Weights of a small GPT-style language model, trained from scratch on English Wikipedia.
Size: 11 layers, 10 heads of 32 (5 for keys and values), MLP 320 squared ReLU, vocabulary 1523.
Each number is 128 + 32 x the weight over its row's rms, rounded and kept within 0 to 255. Layers, rows and columns count from 0. Numbers have three digits each. The size before them is the row's rms in percent of the matrix's.

# layer 6 attention key, 160x160, rms 0.0696, rows 51-76, columns 80-159
083:157125153135160133147121154135140130132113183109129091171146175110114190085142127152160107124083104131111118132116128180099174110127157142151090113147139160166159109188069125096158136182098159109064167104188073124114142086134138136110099139
084:156141157121154159187141120084175151169103147104136087120123074088122180125136157133068111066164081014087111143149090156068106117151107177140083146216125116131180147084121134137136141146144059121118131117128147126112139141125154142117093104
081:118134128125114185138147088132128099106125167169143137116081119146117104114082129096140130150128098164102159114139147125206083099183143206112119136125144099091076127117104109108170164156151133188178116161191089158160152157148072178123136126
084:118132094146082124181096132147059167125083081107112150097138042148094128149170113099146141099089093110117184126071128155101139127126142128138154108112180105096139129145129107103095112116102165097126117092085137101131121115186120165118164134
089:155145116046122135099177146158113129109082205101084121145122092126110127170091109107140108067076080130177173148162106159148146150114095128104115155105108142071146118189171159125141084131162107113134125142090122144146161111139147072151117128
087:102105160090139123115109158097056201150134147122153122144088095127116140181112156145134138119125188150098072160165127106102120191073090135112124147131050132076134122197148061047138086136157121157072085127131141140145152130153129158137160121
086:103152113109092073107132122176175125107128126117109154116153142121161140162139115190130142078069146129104154157180116149125130083101106125077136129092137095106163071102125138142133235102094165149117138165155090113097176121136069141145131094
095:114143123136138135102112112146141154163194119133089142060169168174163109117153132097131105146124153120168185144189174148111128123136124083124114154140129134126172116107119163143133067191131116140093066106138104129139133097096122146109191156
087:111206113182065130138145129130111121104077140160143092131116105104123106196171152182074089154124118152123112150146170170136142126087083141098115110149097145156143096125102105129136187151143097152205084080115151072057128141137177129153073125
088:147124130119131080181108110155114113184098110142117208121152156145096053123084100154120094100153065127132101137087156150129136210133161111173162073166152156144142169113149130142156075157089067130113144101140146100105149101139074086119102110
090:053139126150178150095092123117192101137129119101182131068131136103101099121153190202178179090129134163163103134097124142145106194122084152072116153085134117092175164120095102197105161157092108157114126160145162117181046088156119090127109123
086:136175144129078177121171104072083125133139133155107175110088154139157140156091136199096136185103079116121098134101120104124124081093126109133086150104176087068161109148163090104099065141141096178117139082208101178130076146146025105099095167
085:076097139125159119147128108126098108142174137096103145116169115114164078116071136149114134100182163147127175184118181151111176125103187142093095089112120105070123120139169179149147131114126179095057127130163109119127061093199117142127146144
060:152083155140152133126122109104128116114064110135130092118100180173166108167147144150080125150075115111130091078222114077187071068094169082176135092114105169131100121176149150151138138167159125107102086151133118090160057055092133120086130148
053:089133100102127137109145147126148147142119163115141210164172117136105107108067097000086155095113073116162158130103178105068123115120103155158157113142136160222101130149129098169151085120141137152171161118144206114106142132111098123167135164
069:111110209171173097150163084167124162129131138148165095083198110162177133158124145135144141132095125124101146085143063098218130142076117106094084092155138147063124137124134151113169068188122117096106140125164095103165104105113163135093095140
058:151121078156139115036126156094097156198089114114109152208122145091081115125150171146143096148162092068122053154155102149129058115116133124196139143151114120150132144115123156159133192090123138119166118123152200116081159126150129184131136126
091:217114136171111042166114181149154154098205082173191112176175122108164196097108136098160132109157117094098112109160091102129114125135117099105151112030150082077129116115107174138124073101075101100161082139145144110168096151123173162144073108
091:145144125181140148146182167105072161132096097099116136111131152101083127151125120098108096111120105099113101201119145198105136044148117132087147089155080140096114104111091112120123137078089086130076130144125091159132132173171111108158167186
095:103157151097125159133132085116121093151104164062165139136165141148095127170173126126126102098156178117074125110102146155119148114114073135214104147147153143111087174099139190145090176093151127148155096094154118141130129122150118099116148102
093:160146125125154124135128121100181142147098123105122144115089152118122152131095156102134126120122120085180111114157100091146118135144074063140107151078100147088113147128134137130104123078121148137126140086122161131053109071137109143146126122
054:084117156115090110151128123149133093118084120109126096234075138174094167145129155197107149054221093208121129130073150157162077188174160135099104149095137163112140118160143125171117095161171154131119125146092169126145122056142099066128097119
071:108095161172207163124123132168105160128164141158123099079168153143121109153174160157123128160109109072136098116193109055221115153139101068152103155117070151087105146148124145120151173157151145123091131105175103108168067102074127113077113097
058:093200122109130104149130087144141093158093101176096037093115125139129127148191101195134150180134135092165114109143113164159134170142142181132098090077066122157067150156160116098138078144096128129076152148149095123165139127099075049120102136
078:180146151172155087180188145117154144131185160149192131082207089131158186180111149109135155151122131158100162108183041102180137096075116115045126107157176121070204149102133160090109104154096086128113109091186110105154087163118147138132111132
061:133126074098135102128177183154166106093101175162065159126100105123176145152142125078147070120134132154167167149088200121144080179138075136136148179102050155196119086169131125116147096138090165126151134074096161093163136080107161122126099111
# layer 6 attention query, 320x160, rms 0.0722, rows 84-95,116-141,160-172, columns 80-159
088:134147154132141156146125114097106121200156050110085138109139215165118130148093123111164172130156133123140146099101125156104198106117169142119160070122045103185141088168129181117211125111109162119096171124119108097089108104119204078121189119
100:160106094142141193165097100123084081131103122043105107148162172108138175127108171094161115160126174122135121101168153152120116080066125127103195145109109102112171100136139128120134149112103106120230129140121108137132135120191142193117139101
100:100169116155181150182153089187124104099094168117071163145128078093130108205155139147101155113107134126166148101097091228096163190146136165096167110176160145120121157125142131166060149109145123107132112134126165129141128109181120123102182088
092:106147107117092116152062156134145110125071110171089149089191065116175070132089071100137083073090123154113102221158125127122113074089108125117149153126098132095184119128196137123086146088138089181171175120127183121166124113055107152103137138
093:145102096113102165055146134208137118133123129152133155117096082153100106130134121162160147174098112116116143092117158098115103099098126170108099121124113182077108122134145177152135083081148151095161146098123114128177077134078116128092119112
100:169088153106144179104159122128126118146102136143121142139095101122161088119096168118116177165110115074118054085092144056113094191082157097136123135115126125141104134179132068098111199069166168124115100100162089113092155140162086156149126119
094:192097237151093148088150120097143144118147135085189063135091125141113118105102118051136102158085128113146163093077116151158161061115217129102180136117148066169175134138050099125090157077119124127046131132125096099110085118141114137139099113
097:132106056146100114137121141147091158113100103160097085133149145131100103181113133129118097122157134089099149101135108131155151034088080171048157126117135115144145098119123124081139089080095136109151133103169123203170101138077127122131162145
092:080109150162122103095142105178136100138137189142136133164150139135133059114103134168148113097113113074140144142116119113153071089131187140119140156150141159131103145136168140133138120125126078132079077112119119124125157082210121096049089133
094:097100106180121083175095134137117151111127116118088143179109120061129111071095134102157058110137122100089128152175125127078114129116154161112137104151135085139125162080116172158153136147162158164137112139153098170084119104094087073104187118
099:163038147092086156107116068222123135120147139099133141143148120156150093146175179086143128115099096092134155113105120081139149117149135099121113143134158121121078062145168116166138113101133224190088127163102134146097140093170079129106124165
103:093103177119120124190118140125127115132158108156162148120106152163133104152145142129145079082143123123113121155138185085141132092146180137154085100179126116148110132196149150139116077143134162113129153108201120154104192136150079076033138127
092:146096108113118069138130118136107122109135144116131113115121118099097137101202086120143077154055097145124128122098125128125179100194112126097139153115146148081161135119111090039176118178120138133098113159133135124139096093039163126124090133
083:150130150096147118115112133132153134119140153135114078111084080035089092128192084151130089133172109119059092189143133149075094118181140115183156116094155136111156074111120144142223144065129134089142143114131190161120155131130150120107136177
090:185148047116194113106112119141099139176116067154168108151141089184127116160141112097165112190181153164124159081146149142166151100122149131098175138131092122098110181172099129121146066150065197131139061131128113113167099076099133138145113103
090:107126132142166167080190199167094161096111096034128162182134123125101125178102153121096149144069110133091101114132148148161168113102091137121152128078110151060121132139151204112238140128132178114115114123111115161126084083104133146170107115
091:064078120158147141082157166152104094092158142114139128130151135148141088170128102162085109154130170076125126129114114127102062117106087163092095093122089126196083177135109184130135147081151164162143099119161118163108135066113099132094174131
082:103141156095111100123079139163174154101151147129142109108077113095121148156126095082135148160117039173145123111131127092115130107105130145156133044111139112146115077082121112069129162140117147179132046122136144120097140118075117179103168121
094:137103105135128144096152108119155126161132115139176102144108208108135104155118138151120098182128109112123153144124138112138137113104124078138130147185052146103156124165086194095119092128131112101114140120138167104076138154171097112144170093
094:174182162131097130200131109146181101144134153106083131151150173106157103142172134146094129183145132146136181140102116118173193166103147156116138159099141158112160132104168131185061143121081121134080206113110133148117180193123156122048103144
100:111190168061097102120139126081171055143097116139119119115124179125096140117102099203122148167133163081132085106117190121096053153173120089118111114184108190128150083118131121149140129178143081082191132144103159158129131106101110092203148087
087:142122192193170158109141136156118118174105125175159142140159095084106112149137133161100165118202113134093111182179103123173116142096123151130076086136076108107139124143122093154121101063097111112153121109173131159080178073107137190130135122
083:139110153162173133084134145180131143117150107174131145135119123138094094119152135059106111110137076101124116147136178159077154141134129186109107144168081210146131119117149115136147134143157168111152150137119165216165107180105166107113108106
090:178104177105131137150149175143144079103159096130145163113125088125170117151083146171154154146131146090150143140091100137156130092132171129129158120195092173132134109114134089080085123090145174137104109079142128107138150109115122096065100056
031:108131154120068168113139178133086210138120107163089124074111090086114173165130067145116145158144100187121165183144120105114164163065102112135157199101159051115139152125133157156099116157139147158160089114128131093104150130128121088116210142
034:128099195115157134122153149103142091098123114142129136129117094143121164181160169091122129077115133088087137123149109132057136137187171138123145102145071127102143159086099123121124156088108133123134121124106087134091140136103094067107146143
055:128144073196181114107132117115134127150126054155145116128147122186142134151080156130086121087196111091121100153128083098125127092188195145041135132097138123090130144134123165146148137128095099128130118121136061182067135173147090119094103139
067:084075140071108157169140126113148110098112171082126162145091146069104123103117108108170137153085176161131179130136144107088148149083060111143116111147145151192117135129162095096127089119129189133103133120133189103165096121069153181159107129
068:130126171195131108177105128120188171071191107222141151091121115159141134110129175098129133104093081137171146124149155113141089168151159088132139109178176140110105116118107132093060110139126063146068085133082163128107160156121160093088048063
110:093155137148109129137094138100087124118118104102154111124138167137165116164131150167100078126161122039185089131086147166174103058138112143156152151103081113120163082137088166123125147099131129087103128090151096141121149176133133098179136149
097:149114157137141082143149057071156148152093112089146168191138107180098180134065124145137124068147115117127093122114061127131144092120071139098163115122132151128112072120078168189150092131090127136138149102133123122129127107153131209141116104
107:144136217100096140124150138149067191095172187084111102169133135126129141150111106128082142139125188103149144130165093094121032193149130096156123117167127111073081127148123112139136100112126155092095129130121154099144110134133107110137147190
032:147077146092127161100143136115130099087142049161061099052186111143131131106073114144135163163133094109145127174128114109106117106099171115224160173150073121074099132162093073136103085126064161125098157094126137146135147175099160148111158129
037:157124155161139165148168165085124138109134139136137166121086105151167151187110171184140141065109069149067110140122084124089166107151149144101128095089208124140117157132150195161095105161184098120193119126106107152075148106199082153109157098
038:147063123159130152131114159142123140119180185161164154105120139110152098136067133161089176119137091133114168159097102091110140111100141184047111154106177095144165186161139145095147130108106141103160112143101157116105120119147110156145163100
047:109128130161118140141104130103184125075103092155149145123107132141139130133150187139167125061157078096143158141119183157150129156163164068144174094106139167153076094135107131167108119176136072130133072149141130180161170126122151055046070079
108:114169093180136113064132072144103130180103115095122057105192136178162135134189081143091133110167112102098034146110149137131148073175190138131098115094077098077144130143121156145186108093099102138163193127138055170122164103181062124147163199
107:146136154140048119075104091160119122168102122156124113105147076127160147190117130192158122169130159152094135101107113144158111145085137122092161148096144121146150140105104117129092095132106096113190126120157084137105111052148101140152115137
124:093117155148130090158142140118160095064130119136133092121107150130144140119164190125174126133125156081168110091141098130175069140135147129114095122143118155154151127096108142162154137173125104141122154097159135128148142127099143111092188185
089:110101191121170134117100071166130161100128124153122139131116138136053136109098088117132122060118082182108181107142196126174130101137164135150182181107111160089129146132109095124161110148149109147143079170096173161092099078207104091189150104
097:145076181139175140086120092174112125169095068160164121125164143137156169082097146141163130124132148093100140158149076096165124133131196082124129106128152099091070110135140116142113159165146111139206096159170173103183191136080092101140162131
102:109192142149156109079120107145135096055127212104110149155146144142121079128125104141116121129126115143058088135178185159106154122128131188166094157113137155130115108101096070124163145118163211158111088134070136099174132083161115169167128123
082:131142155086105159120136114097116127163133076112171120081171167140206120075096132110107190100127118129186170154101162093132086128104167102109144070128116138109114118155179154152132154168113113113129087147119185121169118146090097104119124099
093:116105143191139119107187143129112164100099098130108084142161130111108119061211074138097100091122094133133119158169172172127183112148070107106099143145116134137151116106134161136126112070114075126098136154134108136124185153144145127180110172
083:153074160098183107138105170099104185119076129109130088136133065178149134169098144093141095129137132133093108114135098135111143082116096107194108106140130152071132066140124134103128097106086089114147115096086093158084093075124094110098075138
084:167151095108158107109139094148150091110202136118054106123110111153195089139115175159149162128117144126183156052145061146147138121113123110055091158135126128104128089097167120157101126099101113126125131102120126145100091146082181070201141151
108:107141146098148109061098127112118097086097124136134119141168085138097131122107155122074174089178137151088070092217137102126076117086127124162118171128136141117140115108158093100141161190171127141135083157095158088129105107155121161095108084
134:133116163186198165115221160185165161129128143086080077095102160124207142094124139113105163172105132099129156132122100114186135130116088084113190130134097129083137141159090174142109159113116149147123125150131124111095143172059120086109096165
104:112139131144166095167174161130145145178136088154142067124115139120139166124164174134103138131132170104161145111084093105197115164115113094078186105136130109108107139132135161092126144131081091109160191118179114146097122153047192075149101147
092:152104105152125114132117125140170145128136067181176172165097086159104155102155178118109106106140088090169105133165064114179122173145154069120173110137140101129121087119175160104079107132146053167146113103157080147100141136136139062106091091
103:160102154111170086164118117114193139154090089159168109148109135151124144136144146143124069155108140102131110140138117119137111166098157037112176129134115144094142126157122102077083087073123057130136135168154098112092103168130194100087086148
# layer 6 attention value, 160x160, rms 0.0823, rows 32-63, columns 80-159
096:174116158196096134135113098178112129138154131104212145159142100120151127132100158085124154105113127194132127109184161197144122118115111150137135167097122122087124040130102138151125143070156145144136130159112146150100104109130175127100086161
090:160055073159139157108162144068114125190176151144090138138151147118099160175078146110153151051116132127122188122110098155087173101136202160112111112079080156129142106174132142069073160069121053152118129133174151172135125099175080138162139090
081:110093097090164108134142084087126135150085140103111177141184087126100154041121108100180191106140157125114108133131118115129128150136100166150120223151084111135081089130142092090140138115121185058102154090094129165151081142185091090139137136
080:143145187130145168135126136109163143109094135144162109115124185135128109119141140091110131137116110108085067188079116150167133076124144136182146139124112128175097135136145154129133140106124176102137059187077100152123197133141100114071127184
092:140163135091162124117115179133102103097065157152136116129053038174129130173136122079136102108095162141084150118182160159145138155086174138104123135153087132088162068152134176071144149125138115123155072162110151123110135108160152168144168135
086:108115129147127157160120120112131142126085112170081116120118181140096178131079114102096126168142161109143083083120128113104134142075114183155123120109100152148080081163157130152174086148093159134129142106114093090110181140106162114049166053
082:140056119072150121126146116166117114197140097102091113163106122090104096149130157057082118131110151123146105089134144142165054119101151142171119124101154076135085166122169123067145125129130148128092155080117169146113109082121124119139031075
084:118077164120153134148100102116087044112116096153186090178143151121126109130105095119104106121138140103164071132117096109072133076130084081140119122135125153124113083151088104146121113142137109148174145179110090101132113138208181157130119122
083:101135108102184130097122180156179134170137138182126101149165132082154143204036074127099060130118122100080120104156154159142158096160187112122115152102096171161093050112118150139123174135152150132102105095101102065172148099092124172086109117
086:137132090116108045136155102142139124130128161177182153175129142129142116158099085175190062103098130105102120135158183096092206127112154200133205132168151078150098127134132104114124111077141206153133118117143153083133119118162135124126169099
083:110122148126154109123104070129116125099137139047153171148147189166176136121119136145135131129108079099181115098128095137115189166160146088129146099133054072110130110131123130132109166156134142130118147148085149122145128110184098136084161050
084:119175154128170128130120116144166105098130188112158151097118139161122086158200171159121126121140171125111089094161123162088143125103121147126065139130153104086126174102102118089151125169116156066127093120154129116146168150108226176144179086
081:187163179106108153194121096146150145135103112141129098220180149148145093118125156193132130081157101059055114127148146115191152189168114144158120114194097099182116122174136133147081136109140146102139128107126143138147106130069171144152117122
083:085123157135092153078138070096103123152151180137074078099148066116115104184092110112173142110180125166148145195093144080116126135146113147099157086140122135157199113131118081167107123112183118138128109102126192142154098161114153125146136123
081:166123115114094140142115140129093144102154200167092065140163124114160089103149214148167126127126087139071113054113126096083102117131155109132076073195146086114139146117129144107128081097149129143143126133112116138138104109191096161141067159
085:155092106135106112139059132107147152142124164158183149151156154140131149154105159114104094181086087140132118142089134181131158147106116069113110121158077088081137131166143050051148161115078157112087132123180107119126188133178108131104100139
082:127077101168150085075105109163156087085160159114130105075069115180099146096168079145212174060126060121101107133145122106166116129094156136154110126139147107129134148090162121121141094145131121108039179097122107135121118134097109122103130098
081:117150064127157151182139164142135191132159113162123115112106084148093105126132148105095125123103101108109077141141145080071118099173060100158113094082100152078167113118118078103097083060100143064107124179185078197145134136100131055080096121
083:107095154124141136152119119103140107171175191104097141141132160120130109164170147138147122169145181122112147128137121118114152177072096083170083170118132101134134086153134093112145107149131074161122178122134160087171149074113132191184175147
086:103104140157110160116084141129126169101119126194109163138112131143113113077084076120176132165079149143103143087151134114100087054103106128115179076076161162112171145103145104167133095156142087144135171158131108111128112131149159178100073141
085:174110105135106158128145179145175083135150175095136160135167125162171125175149053143150138115110127151147157176087058076134167105129128093179144158132128104167118087121119119073124116107054117086103094131148152158152122095115144116138131081
086:107134143176139163137108125104175079176202106123135166195126125076141141111118090133105151109166150086089130129114111127109107150138170162130136140195121145147158145201064148134143182115114124118155181197134126119117076090131085120150082105
081:150070120120149089132100113094068131157084165174119162102084141134138134128154153159150107172167116102030166152127149135124119082132138106138076088139170132081145102136131113197106136108136127138105123175075128142115098076067149135090169118
089:115064085161149121076139133178143132144086122091124178122134139140139118113151133126134036076143153140150153142149176141166120181128113113168117140125090151126166173127105144150138186152138122180172141107171022075140115113128170117104100091
083:117152097113143072141135160156125110120119165200127073153200143170136113157158108113104160124075087149126082157143129127133096054124106082090119170090144168174097185137144155157125152117103130118115135138100140094083129144158102159131142104
088:088117099158104140109172065161108101163140109153098156129138126143147104164104146150068226126103161113178140078092163085176093121081176166141113070168116170109145091178075150161144122153062167133105107093149082116073152115147162123119122154
087:189075054121152174134146126102163118158083108118093190113168179133085161127111090163133125159161111138092111098172132094137091134116133134091137081064132154185178115136082123134173146070116188113127113095079138095077075101151159116146068158
092:128090142150095149142104104188116130144176111133061124074130194136116087163061071092124130107100155116090114159097146132117125121105132104116099105126042161130149131116095125121142098037113160151108145203140129148153100126132129155121125096
085:128111091097116159108122144104144091041037124141112160201121050149119092127195110139081143165114111104085119111129106089053130127100120142136158125162084133150133106072130122185128190115066141193135115141109185123117123117171112152145130101
083:171149121146091120125144131126070056156096133160185143104131145157146098158137149053140187119105140132137124118120132161078209138184173122126115146148122151169200116175112114093132108083138084078125127131127141171174130136125140099138039105
079:112171124141091171084110095086125130087123154166082112147178103125103090111141112117171117123125171134127108116181161106157137119089193075126085190094158149143130096163195138135099139088205128129145216157133133167090130185134184118085124115
082:111168125106077108081080129086120111162101175132146152118153111088143105107107113093136120101139108072177124126130139135154097116105118153056175193116120180075127108157118093137181150139091146117079146186137109156146111102197128091127088107
# layer 6 attention output (transposed), 320x160, rms 0.0447, rows 64-127, columns 80-159
094:125142123116120138173128191091114157169183115051064081082110096113112126133067136135114118143139082094083108119088081096143142189128139115119099072177124061191127117105093124071078112173145066157128113151105145097139072066063173120133150142
099:137138175133155133070124123085085115074102096119119107156090171099081111176147118147052174112152111174121101126104115120112144129097131110104073097091127190130166123130091114082108124113154093112090159115067097111175154173143162171154116092
094:131136170141102108107145184134116144150076116153133161133149094099129152121146079151092091144091083195109156134158087134113094140135138099076144139208156140119127142160102140063154097148066132221109093128171154135210213157091170072139101161
095:057113146042142149156099149114138115151208176092064131133166109101162125141125135112125157121123072151152122163141077128116176127148085141090083174117151122194076096109166140092135145160124165169093100105120137115067170118162112126110131138
097:134131101064092164133192201134142193148140108112124155063149168178164134129088104127173181109142095107172138107130127089124090078113135103151173140169142139154125175129098103126088155147125119143122125132161137071149158123161123044146125179
096:114123104149160118081075147118097111089076063164136196124140157144127130113192109107111105116092135118139140133155151118129129065101149170196177155171144115121152185144090102179143116155128074107146148110122152175104145093149121142145163119
086:166114119121087081125139124125089195101092147181175121108143064125081101126141119143159194106142138159120146158072100077096063141136123126092095177117093176128092165066114116161130122104126107152137096158074065143074143112186117157148172129
094:168153120109146140098075128081118166189117151114147137154108136111180113054120152096115151116152106133091131123199144171219100108066116184085137142168103121137164117098134131129141092148092148160160131110119081093144121049110087075142115101
097:098114100136127147106099136052119089142141120121138142116179130147108080132134133112176147119159102125190159158084102146087155107105100164085085175188101129163148094147084104179130122099151173098153115110117150087117101156128137187081133170
090:129139134101157157120207115145153106063123108085089143180103089096114165094089138108105156098084123129207116138101110095201134145137121119074104181140056124124124099059115089144111117104107098181093132158113146139146105128140137087142102171
097:109125150133130165205160065136152056154086150100096119196146099097086122136153191134174117113160122106089068145161131175178109149137124096125137150125141124141104157122114138140162059158152175165131095153123119120123134184102079103145147127
101:128130136118148132098174102107114174126131127154129143161131110156154086137069151118199151131041088105113158152148131110194102140147107072117082122141142181182116069122145141156104132201113121113098176094174165141122175145146109161120191171
104:134149187136157157099181131154148123153137136119117117164110111119082073156118146173081091171103159075079138161092138150095135106166194130124110142108185137148137122138140061114126103098127135090173160138102053105098194156158105116166146221
093:130213174140172124104104121119098066124117068088108178113122133151163098116168174192115155186128126145074116161106133139100106136147110137130129129114128125109179104160144062156175138134056127102126088188127107134143157101123093162152053130
096:097124143123186144122176161157140145144113103166116184123129172193089120089152115080150139174183104119151094181068181114148123143106136095102154095146079132139138101193122124074077189135108106102143115127198169197110092126163114080153108179
097:105100172152163187120106131095102038121120108137109134126084154061118114105160103133120101122156119110182103141083159169136150151173084138091166140100132091137114180086164119101119130142149166110113163132145077047108103119088134108146127126
089:125167084101133113080171101114145177131132099131145137118127081140125068138147154113086182133144145172164182125145195084130099137153105132075116099103090062084130097173162106127108129112140159132146117215121120088119150186095158136160080106
088:177167215163100127119136162121088108091137143127126135102066133148115120175157118148116095171137139125182136179194077052099080157112142139085155125167144106110147176140148112063078168145090148160130105097160180191058142123093130175129157081
097:180161106143132186088103091131135140116080109151131104198209182096099096115136067064138103164153148138149088179142160082124170089119110129140129097135122109138146115128135123106168131141108134143078164149106118175132141105168071213093105148
103:120211155068162111116113049111120079091096173061176111171112165149114132132168133164094060151169153145121111141131146103142110126060149088139106158136131148133125089124085122135129225198103158074120148088121124204120151116143177074159094128
097:113105138137119134107150136161094116069092137125113137107098104098110101171077150096171134133130132175172078171097139115122176113139117134120116150091082106098149169144149107102161098189156173136095108140159065127115120181127094102133181113
097:148112123178118120101127152078092161118151142140127131169168110115113170109121097112137111163136157146114174112117101158151150092113094130096136094139156123051200125053111135117158160126144108099133157142099070152133114132173127130102136130
104:161146160127097140105185128126162151134095137152185103140109109157149096115159104113132139121142163092163155089129107074161162173108112127106202172137146163111073179107168136079084086184144081104129086068153099125176110145100160101113106130
103:141199178163179137163087153077080158128114175112105143141093164190094176089157123167155152070108100131084152118137153168112193122164061167120109124130145092150122105097137132148165144122123141132149113092117122132098121106148125166136064154
093:072095090109113146079084122139125150097068150094111181145203040158159195144136189109129120090151177109152072049100125148112125119079163087089091146150104130144150109055175100090115142160117130129060146152095087104150158077204150129107137125
099:123132058109147118091080140101170135108176144097142173144176153098179188127132106137140115069083140140100151144152116169139184139176136145145084187128102109135162065101112137118119152117147123123161093095161105118093157132140093124115151152
097:096224179142132124072144195179076089078171128094128142093131125129117100120167158141117125118140151162132110102111099073086098137097143136099144125129100153147092088067072162122151130105123105107162087125077085171164157141128170126125084183
097:108142146090093112108115103066125087072144098168149190189151149115167202112150162174178127157147160146141097182142143144140146111076082153125112169143108105121147103149099119151193121137111143132139168113176188113132104112070162134116102153
093:153075161104137157081140134086100141063132055150152124088135144156196120139103114131151114078101104082123103128158129119094137173163181153133189138101073149145147089136070122074127130175091183124115122165127100081164108214120119069117102081
094:107146093147136138165140147106072130155119165141178177148112097188152130081112110128040078136128083125158071119119146177130111124144125167142124111158096153110119098112109102099081138117115140150103162112147155100119170078142118149129125117
090:133118138130072146093102115125110152144113104086108209135171129126084101151141082207092094073183167160161131131092113140124110141128066145123173110119187132132146098163122107108122096153077095146125100144122122124117139138064110083131084131
090:131095105153112172158124181094096090094131110161104137092123153100163117172129208156141133137140132150137141161116071119030144174185105148156101113082134099116139097098074055157155138106154160175118089121101157152117160134122098108118096196
096:130128126144126093088177052207149109145127128124158147107130102141096159145109129176165121137153094169167142149124143108122156101134155126107122131110208108126131105149172171090151122114086135113109147061141125108142123193124066099100132079
093:151100132130108134165167145208157172142199100139099132146138089109152141148102104124158107160098155131106169129164111145092115160106102153117119133109146107109082158145178158163110189120059180154078051168136148122124134111106067126090133142
078:111080133130121088149060131096202115085119185169112105107166148139089097137077160099174172120140122123154081089119136133128158081133178113153098112079152120132177110118127109145148153181169120134107146150157114061147173153133094159109114110
089:140147085142128155124116069111143126126064158183171142105107115087084063104119132128110094129138129094132146082118196111156088160105130067152113164165113097131177156062156039187100112167110097088106164146088127099180140131142145150166136110
097:103084120127128091132133081167120131198179087150109111138140095164124172139119138091191116152115113107118100108134108156143194127102153137073095041136143155124109135143178137124142150111111181111088121120123119138084120127120118115031122089
099:149228135145105168116116131151074082095132121152108144096134076113144161120070118206165123151211135139173140111151119154112085156184120124125136201091163094137080156161177114104112129139138120148144151107122047125130176122114048132171151165
095:103143167109086129086099053139132145158153100115117139144095134138127106142058154124153166204148141103173120123146136147126102152080167089109183066097156086116153148156177120096156148103110142205102084098137134073149095098102089125098106112
081:114127147168118121107183129099146109120178188155094107094206153106100139153180125122140178098132087104151173192106108131114134108153144114147107123158120140090094155179139121096082108141151082110183189099156180145140134125143196202149122143
089:137168145130104146074146080203088205139111071095112099111157173138145113100099142118081129139103086116158150128136125093144132085181168118082108100104165149052138107098096110168110102148103111120128106045140182187123193119115168112159118126
108:132105070121104118140139134145111140188153161186125112103108118144152099153144168125121087173162095101138125041127173130109065191133121123092182125152124122108146163163149122133155150156128159153082161125097088187125116086102125180116131071
085:152089142149173089157107159107120163186182084180127120130080091136131171153155130135183178157085194159102155127123140090052116114099171133141155211132119128096137108108149094081069126118125133153158099082140094082152133100127058204100159072
097:141142138120148119200138156118109054134132152164089113101097112091157153152143097150127124108161205143066119083055152137106134140153103195140200163116126081139145109136163101128111120114120141114135118135109070130182111091118189174156127165
084:120159115162177111148085131103183154161156128152161090120156175137098202111126150087157135122123112181124114120117153143149068126106074105122121144146113119168158103130130131124098103135118137128130134164153214152160168079125147157146127125
096:086078118158107179154140121131146173171168143138152093105133072112232191107074089094163084156095128120185108165118139104166168162105118188122129066097146178104142086100137136096094155144116175162100151064145106125111104173108165102128085131
094:154135067097123046150084086120163133152128168157137082124156122105114170079074107161158068088084131116138135113195111087091104206124167081145120127078163122155108092091133113141117137078090175109098067138138103077147100147140139142090097096
080:097210081148114082128172093107125155138151171120103113089147065158162126114146168161095126090193146056152147092161183103154118079152188142194153140163124068122059111128111092134116110152075118121147192130092119187081120123131128160164173113
093:106121128141054104162083140114135123123093125159137119137097133105117119119113163177165144161082085118092153099135108153120204142087142168150169155122120148150101162078125154111114158148147072152142142096146111091144126123176111140140138088
088:102124158111102165149107105162172121167100159154128113161061172134060142154126099083149148079117109121137104084105139160140109154095182087127070133128176170129124129119098112131126132222172133131085224128157130097175165090112135136058101152
091:102146198160128091179173188158109095130163115138132161133125091141151169122160125135118162069166085153138162094145100192111023109122110119116164227115091142146075095148108138162107120127158146137148133066140152155171170162133124052149190127
091:151116149179122133118091175135145071145150108118131152038064074158135088095117119150094152133127162140122118139158169097136109141112151144195144136135091096185129121119158149099113102063190104120124167111140104131162143200117094130103150166
095:069166123126138147129052123175154127176142106102056107143187198096128143158141114137129128116147104147094151118088138152120165160105141158098131051131173179134102129099144164197086211146112140083107121147090109188142113116114135129078118100
096:115174126072179102133111196146133129159134199121116184171072096083128101093115107147095137054150172121163109071204137102093074149088108119131088149134156103127109112207126104123083092158125107132129064100092139102131130184144117082202166095
084:101157142145152136071124150168103106124111083145144153045104135117125107129121076130139145147086160153082086120112112161115059120113069133090059121155106166156159117121113191131150137064085205130129146118121159139154106119114132122116168108
083:160148077150101128137165132043167095157145160195179176123148112148174151103117124139130130106136177107071100074169090108136092089078162087088153142118135140143151100123128119137102138141156058083150129135145178138159115127116155088163124069
095:154130144195113116202121096114120115120108195168139076120107163104093071152153135099108129151135137153094147139144125081144144150136087147164183176062130148127126151110105147159136085110135102064146157134185057124110107159124169144136145203
095:093104131104106123146121132142172148135124107142140110145029147119128132086123119091128157147138171163112131135080152127071041123097097180194109103110135169123127097103120151097091164069143157142099065140109029036133129123088131108118152126
088:193098097117153143101127080137151105186148120169074105146099114145095141083110156165155123153153139106129110105068171141117125108162198165119084121176139095102161086135045088146059107160131105139104142153120156092098108108121134099120110052
095:177105134113102137149112079159181121155136126085140096143145157151173112103098093141148140131172135121106176074091098114119162086086129115106118126081169121174129118100172170113159190066130144108096090113150149052115133175145085106111131132
094:100166134144099150157122098151127083139134145118224144108142078103088131103115101128142169117186090119119092142116038102095142076117125091133125152129196106084149138186098114130148072088167083123187115102119156139088127112119148151185131127
092:127097106168153144103068140145164145126116081060104123156134161125138080107135120125145119139136096149113166133088158078137217096138124150133078092095126137109102120081110130129129106103123170106159085119143111096149108115183119023118146095
089:118103144105144102152142134108132104100114157097082137144119128109141174229131127142100136183121106133136145122199122165124163115101069179170201115173071109103107174101102114080137124129148124095138171128183160087061094157150149205153151123
085:088146123132141088097156163178107140087144152114181123135143174117166085136147121126100139117096134144130131115155188196130091175073106107105186199162031112116126089166107190168056136092104124135056089119088144102093079132130116093135149163